python train.py --n_kv_head=2 --positions="rope" --parallel_block=true --init_std_o=0.0 --optimizer="muon_variant" --lr_mult_down=3.0 --warmup_steps=32 --train_tokens=141300000
Each number is 128 + 24 x the weight over its row's rms, rounded and kept within 0 to 255. Layers, rows and columns count from 0. Numbers have three digits each. The size before them is the row's rms in percent of the matrix's.

# layer 4 attention query, 256x256, rms 0.135, rows 107-127, columns 192-255
088:135111132186124112138124133126198110103108125143154117113116139120152154129162132108146132105122098143128103118121119095143166137139178115113052103116117151106113118112109123119145177089191103
090:128124111120118118123113155109124077167113144120148158123113095096153167207117136131102148107125163115143125143147149166067121141124135160114151118143139135081099176118105110121127141113087109
089:125134128150114140123147163110133144091151118129168062122125132164146122089125112157141138112120168139171114128083079092144111127124135108134144114151108117137129123119098131118038131139125138
091:140132082190157104124124112091129166116128103109150110176106129142094108149143109102127127117089102161096143096092146103157145083140133146162077142106121100123147130173117117090142094091103111
091:154125117160122152102156123104121134131174104115138141127101065094156135180122115133125096084133108112130124096121153149144105104145125130121128115121162118092182156152117104167163132100129126
090:143095161101144097127158165191099136164134132094123118140127131132161151161112105137141119081140123124148111135153125117115133126126106117117099144160099166100104155109097159174132108121118127
100:147136121133112135136146159135116109156119128106158167115127105175133163128133114089080107187121152099128147155132111180133108122155166091112129090171171130125153083153161137171109144121113157
091:072114142152107127153157162159099115156095123163129152128129115123126163132124125183157093127095155115071107102129119138133134130135153123118105101133090111123141159134146137144143100171113103
088:064115112122123133103109143149097131108100120132129114101124133138120110149142131127166129162147138193110113135133119127109102134136149122147145124132107118118141133079089131167172104135110132
090:145143129118157115129105098124143129111101132115122121089148153129146128155092145136129169080104103159123136141153117166147087099147115118132090133143126117105113154119131109112095125155141084
096:123109191160129094162111132115101125156161113120134163117089155146138112107138121131142100141166142110143133119165151126119104180104155102149146105142098136090158120133131146129123093136125143
089:113092151160129104117115120114133122184117162104136133123107162125134119133106145098150137160075144134112145153127132137181144142128115114092138110114109073158133147134140084141127159132077145
091:134104119123142156116186151096158118165129118121123171149155124102133108106123119141138145141159115170146139087103154116136129149156121102161097139171113137124144141140131144108145152142133105
094:137126140150091134125120136126124129129083140148141127116117110162137111145123150102111131149113124132117149139146120112136143123124161136142121123171078136106117135156116156115112145076080131
089:125136112155141109127147097145124126118126144134124162116128129128135186087120147125130113103146140087135128109117161083135161137105117128126148103088096129102137108159140121121151121158092125
083:140096130119137150121156144093147164127115122074117137131154106181121116140153130116148145094165116103151141170162124127132119152104123146125125109132117115081111117173123088113162115102088106
095:128082150111087186143080122141149153141097157142124119133108141078126164129058151179120118097092104116126164139101117077099111099125148145159148127136166115089124115141108141114114118140094106
090:073154111184140116137092144122101132133138153155124133159096112136092149118147153119165128132142152120137119141122138103089135144086080184122135104113130114130099135103157133160127136138161129
097:118130150132172104091145080105130154191133101139112086143120111127136116143115154128102107142133136093115121110142120101160084131147138117117139112151072143139107115122113121139111126092093121
100:146124145099101178143099110108125137127161067121097118093137097125162134129159085164147107159087131140134135115123152111155190088117141113100096118094106132127135127136144139134158123135154112
091:082092123114116112120106119150118103155091170125144127123138145148154133128100137128152148126159070124136138159105107100099158109089081135160131119141119139149103116120147121148130161116125111
# layer 4 attention key, 256x256, rms 0.123, rows 107-127, columns 192-255
081:129083140112166135122108144110136122095142116133178162129149139132137109118118101124139107091146121169135155124105129114137133144186141099129107107144109166120117097176149124127152109092123101
079:161122097112106128124130154116115126144154133150125129108128111117110099096120157125117083142111091125137099143090132112160084141139103131160154167152148134118131065079146140079116131121143130
080:153093125113130193140128118134187105154079136133136141109102103140132109151132149081143124087172141128100123146127141144115164154162172129114105116127139128133106132137175152085174087159161150
077:095100151085106096159110145151138183096099160141106115155161135143125133151131120159138139129155134127123160113108112090122133139181126148150186087122136123106139112081184136177135109162108152
082:175130094134111132107132146115109094117142152119124138120148140106099158087143123130150146153161128110125071157086108088141121094184152128129107099145092145161129129095130142091140114122128134
076:088147093121155158175118075131149101144123156129125090083115161123119146073154102137126109145099142103116132110111170146107158140116177116115083129089124116160081138137115090121097145141139122
083:133130111133122103122155092127151134118104164103091097127147095111153141129107115123088119123117149143124115106115091113129162185162139147169165107131107116139089143137123159107121117144094168
077:087154113170167090098131112123126117126170139143094129101147140146138177096109115116131121160124115138170112093093142119063144124108130120141157085134135144120124078104125146095123139111132127
071:141091123153153115147125158112089145149123123096164121106158151149132114118084151134135154119074080066151145117120153128111165147134105164109131168142139113095106118176152111114112121115139124
080:099098106150151152155115174158139140121098118129131108150101155158144103124140141100159138125112142148158084122131118133125114135180151131112132092131117118117133097127101097155133123155107121
088:141136128132111096104104120134136110131093123101110137139160138130097145141130107171124123090092130149111128117108142180120142196125104170133175102114132142107088121107133142089108135128106088
080:100154167151074107117162119112135117114127148111134129169134177159143165120147151131108129152088099168110123138123114096114114091145116110141141069129097153097122153112117139123154144119147099
082:168148179155163098111110141125106164102144137162122116130090089111177118102158181114150123113106108149146102143129156100131101130081140191122177113128143135107098129156150066131159121120113167
081:099109170129104128159162134112124088126119128154162134131161133137117164128146177138130093103173140129138087126109135125108158124084097141109098115109122185142120119100152114126143153169170109
075:146139132125118085119112128128174170120135105117137132106126143106065154164126159150120072085162146156137077091121139168120131096167141159142148136106084146125155118126129140123145126174111138
075:166109148126103139119104149128180095153131089167137113146130105115105167169116113143113125099168111152088098082119133139126136124084111151122127123172170143148137123124150132132083183131139093
089:099119117122126117161061125085161162160130137094097134109146135136175087122102149108129154150086159144140130143142166128118135126142093166154141121115121167111144097117140128135154137155134096
081:158108101109131134134108145159115157118113073146129155149137147101093138127146079127155153163129144097140136145075134124134140122138165100114106159147125157134119123134090104088133093168096124
082:138136119133127103132163098128111102105146142117125119117137132138110129202134123103137067086169112143148105133100108128119139106141145144133159140145160133123128169110157097124157161191114127
088:139122123087111179148089136135123135163135117127171116143131094158118134141127127122125127100150148089155115125124127155111130155161098124149146107071084117120156172150106157127131173139086113
079:117147089098136142142135132160152102121152117143125150125175171118152098152143095150113143152098093149168124069109131157143143161170107103163133130160152145169116173135187099096144083113131093
# layer 4 attention value, 256x256, rms 0.138, rows 0-28, columns 192-255
097:135157122179113125126148112114107081145147102169134146141109148148071159117136111095152126122082102130166102129096147130099131088135132108128156149151115112130108145152139090085125134113119116
093:119147132086100109119170128095162130146132127129147142137186138108092117098079123127153141145135158142133121139077125124142135123105105103155129165129117145152106117110164118135146095174116109
102:126089148111148108111137114147141117167147168135107143146121118124132099150114139143087138128133206154090095152120103107108121168128087127128170110187107127076135129129105118126145152133135158
096:120118101149160088110115151112170126097139129138125123138101097102148146114130130120125164120144058119159119139145112156156148139138127141090108143087130105102121087110088092147165102134112132
100:082162114133116115100138112159133110095171132097115098138090113099137094128103141138142080121122129097140086123093122121146119134108128167115117097086125168124111151124109121123140121125129117
093:119081159147144128153111106143130103100114140168114138106123148159150136108121097152131148135157108128084118178157130111141138123066137115123163119149140148158120124121128089143155110147124107
092:155104107089090142086101109133155136149112126148091149125096135175139102158161155143140146147101133094142215148153130132127115090112131164091141142101121117076177119141163131120127120113142132
104:145153148151120117089180109117123128151101156150125150105156146135120159085161172109134126118150104144154153097131107164096175085086173103114132157120143146147136130099110109118090135111127147
092:155116136133098133080147104104117170155166154106126139130193108108121103121156140124114135147148136121137170162125144150124116130122119090143093154106089102103130114099165136122142117134142139
105:129136156119160088112144135140148128122105160130147099161167171158089098102085149140108151128101126089110117193112097138101115135162101172141169113120116122160113121147117140105097159131095130
104:108168146113145108114158164133130118134110089135095115134136120148164151123154074148138091124147149149136113132092142120136149112093118144151170115131127108168116135138105159124114115085138114
103:104134107054144143129162103127150136143135138105154092148140118140090155118127136118128143110120103138168147125151133173117131124123128148144142127103122136105120112152147144152111136115133143
099:104114109120136146126107153169127140104127129099121119105128155164116109124164170158120125130141138113112135128110120138127158098124140186122131175136150092152143169118133080060123170143094138
088:140096086134104142117120128130146161128133184094089112113109120146125126166114173105149098079135094131145143135094140112104144131163117118131133146129144095100176164115105145133143114144113107
102:143167121143115139074129118136156167110132125121077158161134141137120107144127134173150150113139129132093088116134098142162130137119120151099092080152141147107189155150147124106122130132113111
093:164085151111160127121132130127131112137119134128150119111141107146184126109134165139156136147142111073137138152109092110092123152060102125159112144143110152126069101112138156201127098102147135
102:145126165123116162117137149124149093120122083124124128137123111138140139110085149142164160144153142131127127146134127091087130110133116048142130125127102118166158118128133113154126109087096100
096:141089141097150143137166125187126151134152152141132130150166110086119111093117141143104133108081145147136157152123120093158129119126146129110161109116088124130076133125102147114155077156132142
091:097160164065117095135134145129121111137127128161116143143138123106129122123115116148144120130119125141084093148172159173103139109147123156126208126144109107105133182115128145138148106103117081
099:116122117157139121124131119100115129126144170136144148129091116198090147114136141142154102141144114224147100115125110133124188110112139111128113141092121127124146129145139083084183129114177181
085:103156150145107121131122105129138105108118129152096112123120122151093148136108086125140152144123102158096097116114136080110168069142090128114140117178165105135174103119153148159141094131107152
099:127137141146139105116137116119149144122139141107144086091158130085145152165152160149130092161148135161112131149112132140176142129170111119088137143145128120149114100106104063071152101120152118
101:182109112085145122154109103136166140154142135097118124158145118157093147152152119128149114120160087150129127139156129125134128158117160118125136131154167141082149120116093135127123116144109159
094:118124105119156078103133113124171114118130090127090162138140151087109140103083114083122177109095154159120146081162132124146127126136150089119140135123127076140105135144114106143135134125132091
094:118136114109116104136102084176126124108143153133127165115131124075118101136139142135134125118099149134103082133131112119128172143146108131146139107114097112119118135121151136161143081148083119
093:148105123093116164099125180124098138139091104143128189122131120142128132130102130120136132151158113146124134139145118131102124100129140139131119133095118105084124103133140131158148108105125119
094:150152108107135142140122130112135103147134103126145118139162152136101130115141085161166173113136112155133111120138094146122131112174149123119111128124119084128149158087118125079147141170150053
102:173106155144138128125130130156124143125113119148122147135137142109131136120120129111113150149159153116092134129126125120152086125142096146130130218109122151145114181075144133089108152119160121
091:146122162131138118150136119158087156128122156104128135146092087147098139154114155101149111124137163129097111119146136150133130157139131095158106119127185137144163165145160114120123121121140109
# layer 4 attention output (transposed), 256x256, rms 0.136, rows 0-28, columns 192-255
096:132122089167096145143164127105158092124131109176135120143074116114101155090158100075151083123098128119158110116143143100099112123140136095122138120130118117136114146113129097103126113124148118
098:160156158086118125115133137094138147143122119130137132148133117112097106122122134149113143148080168150153132133131110065156154119127102095143122167147123111142169114124149127130151072156124119
112:088126115120147093161118122118157125146091148150113136114163131121138108112108109150128146132118213120099123175157124109135144171109112114094164132175098104064114153162086068162156142159160155
100:128122116116153086067150131145157131117182161130135115152111157102132146103087148120134146177190076094143121098126120113138156097116120121106120151095105091109132106118115064131139126141130146
111:106114108149123127114151083162138149108168119101115138126117089125141087133132124131148100129188094121125106116121116118108131138117089156113166128100141154128117103118117108109108091137134137
098:119098145152100139154095151152119116090141129166111135148115150187127170091161080150160145164103095152124156123134131102093150126103104130132144099135129127119128111152101132134175132126119143
096:151139092095123150108109110135175141121141112120114144142105146147102101113164152110111124102132105119118158141169145124152131086141156118119136091133112151109190117138166118129135128104123132
111:151114179138158125086176106109119086120137125135151161179144087140168121097172163103158107121160103128117119104142153133121181109113145119107103146128132154143093162131126114122142144147120164
097:129103121062066147145153129125136130162175166135118150120156113120123122139114131127138091142151139151094148159186113164111155155121102078123097162145115155128128148157177137106119132118110147
108:136148142117141118112139069152152136144111131143112083171145177145129111093072112160147154111094135102116148180140116102131110121122079181146155105130083115121105178160128090095071152163144161
105:127155107110128116143110148130113127140145079141091107144139121138144175094151062119152097138129080131118114104100169105112137135129121139153163137138137118148100116104161197117107147064114126
108:097126106094134154089131123139162121140098123124129115127131103137097130116087153144112120086118096165104142158128111110149123112158134161162108106127136136120125129167132111125145098121106140
105:128087107127121125129101121131152126094106118116154140130153140135150151111138160152126155117111120117112119141080111108123156098146137150139138119138167051163167182105138090087137137102106155
094:142108108124121132144139149131155145110117184112083116131102114136100119110086143127120126094114102097135138152137172134135159109152130137088168147132130109095185127126147127132109102118093129
112:157142122167101146111102122151132148159129132155116124147140127135113125135094153146118143170134128117098085150121141158164106131106106116101123130159112152114185184131145129125118167123101071
097:135120160069169120131123119175103168140116109117131100109144120160129121097148157148168112139127115104133134111135085059141118116080099100130111155136102144093111111129140158183110136114137158
108:125152117102135142155118126145151087189112092145116112132132132125114128134119138143145119116126138089159133113165130105096133112104113091126138106107113163144163129121143137140119134114077100
104:119125156136120151141161112152133125136189157129140166128174120114150091126101122144130139093120134145128118143115124160113123145092126134095156110109078105106108107143106131125129126167108182
095:142121147098112108128133144151131105122120151155123150147114120130147153088134124144104116142116148110149090162147155137106147142133114153143151126121081108117127177148134131140147129095148092
110:155120111164169127114134153102159135095150145154142156134111111160117114122158130127159115166097097168136112157120133118136185121121154130139076118126097094116145106152122049113152128135148147
087:119160141198149138151119111105152116112095146181096136159130121129094146114126089073124166147097106144114113162137157135118112103163118151114107095174119152146161096127102136128144121139112121
108:113175150122124132127131092115123157114134136117160077103127156101167132108154148129165143162136107188124127130113136129130159125170135104136125157142083116111121094111135083093115121121126111
107:148132116127132120107096134148132156136113153094136135160145102089090143120127105167108148130119066165117118164153105133158102128105144103115145175142167136121149157114103108139150108127115131
107:125132109161104112141149132119160087124179116132106126144136162124140121115110142116138149129137189172119125095141112128093132125089157085116149141162108119136113112150126165108137110122153124
102:090149143100089114139109084138132109124173138155133168161158118125097126135138109125149137154112152162112087126141096154101138131139075121128136116141142130108110121144131121118098101138126140
099:155138122051088095138103154095089115139133136137150186109150127144121114131164114141108145156153166110139121117132121119123115127106143125142126146138083161112129124144095151142158139118113111
097:161122113138144139142137144133141084156100098152126123146130129131109153151134070137147137109122106129144101120126139113128134125163137136127104122133095137118116149078148133097130136154176079
106:136127142114124127147097157127126145117101135134131161150101127111127183137116138129142148125075146123097156128134156114121121099151116156148128188118128095120128129122131124122153164119165122
092:143144118133151119169153143134097135150140136138113134178092115127034140137102136149119100158141166137135149125155149134144121139127121100112124123124184157114176172144131103103121101121111091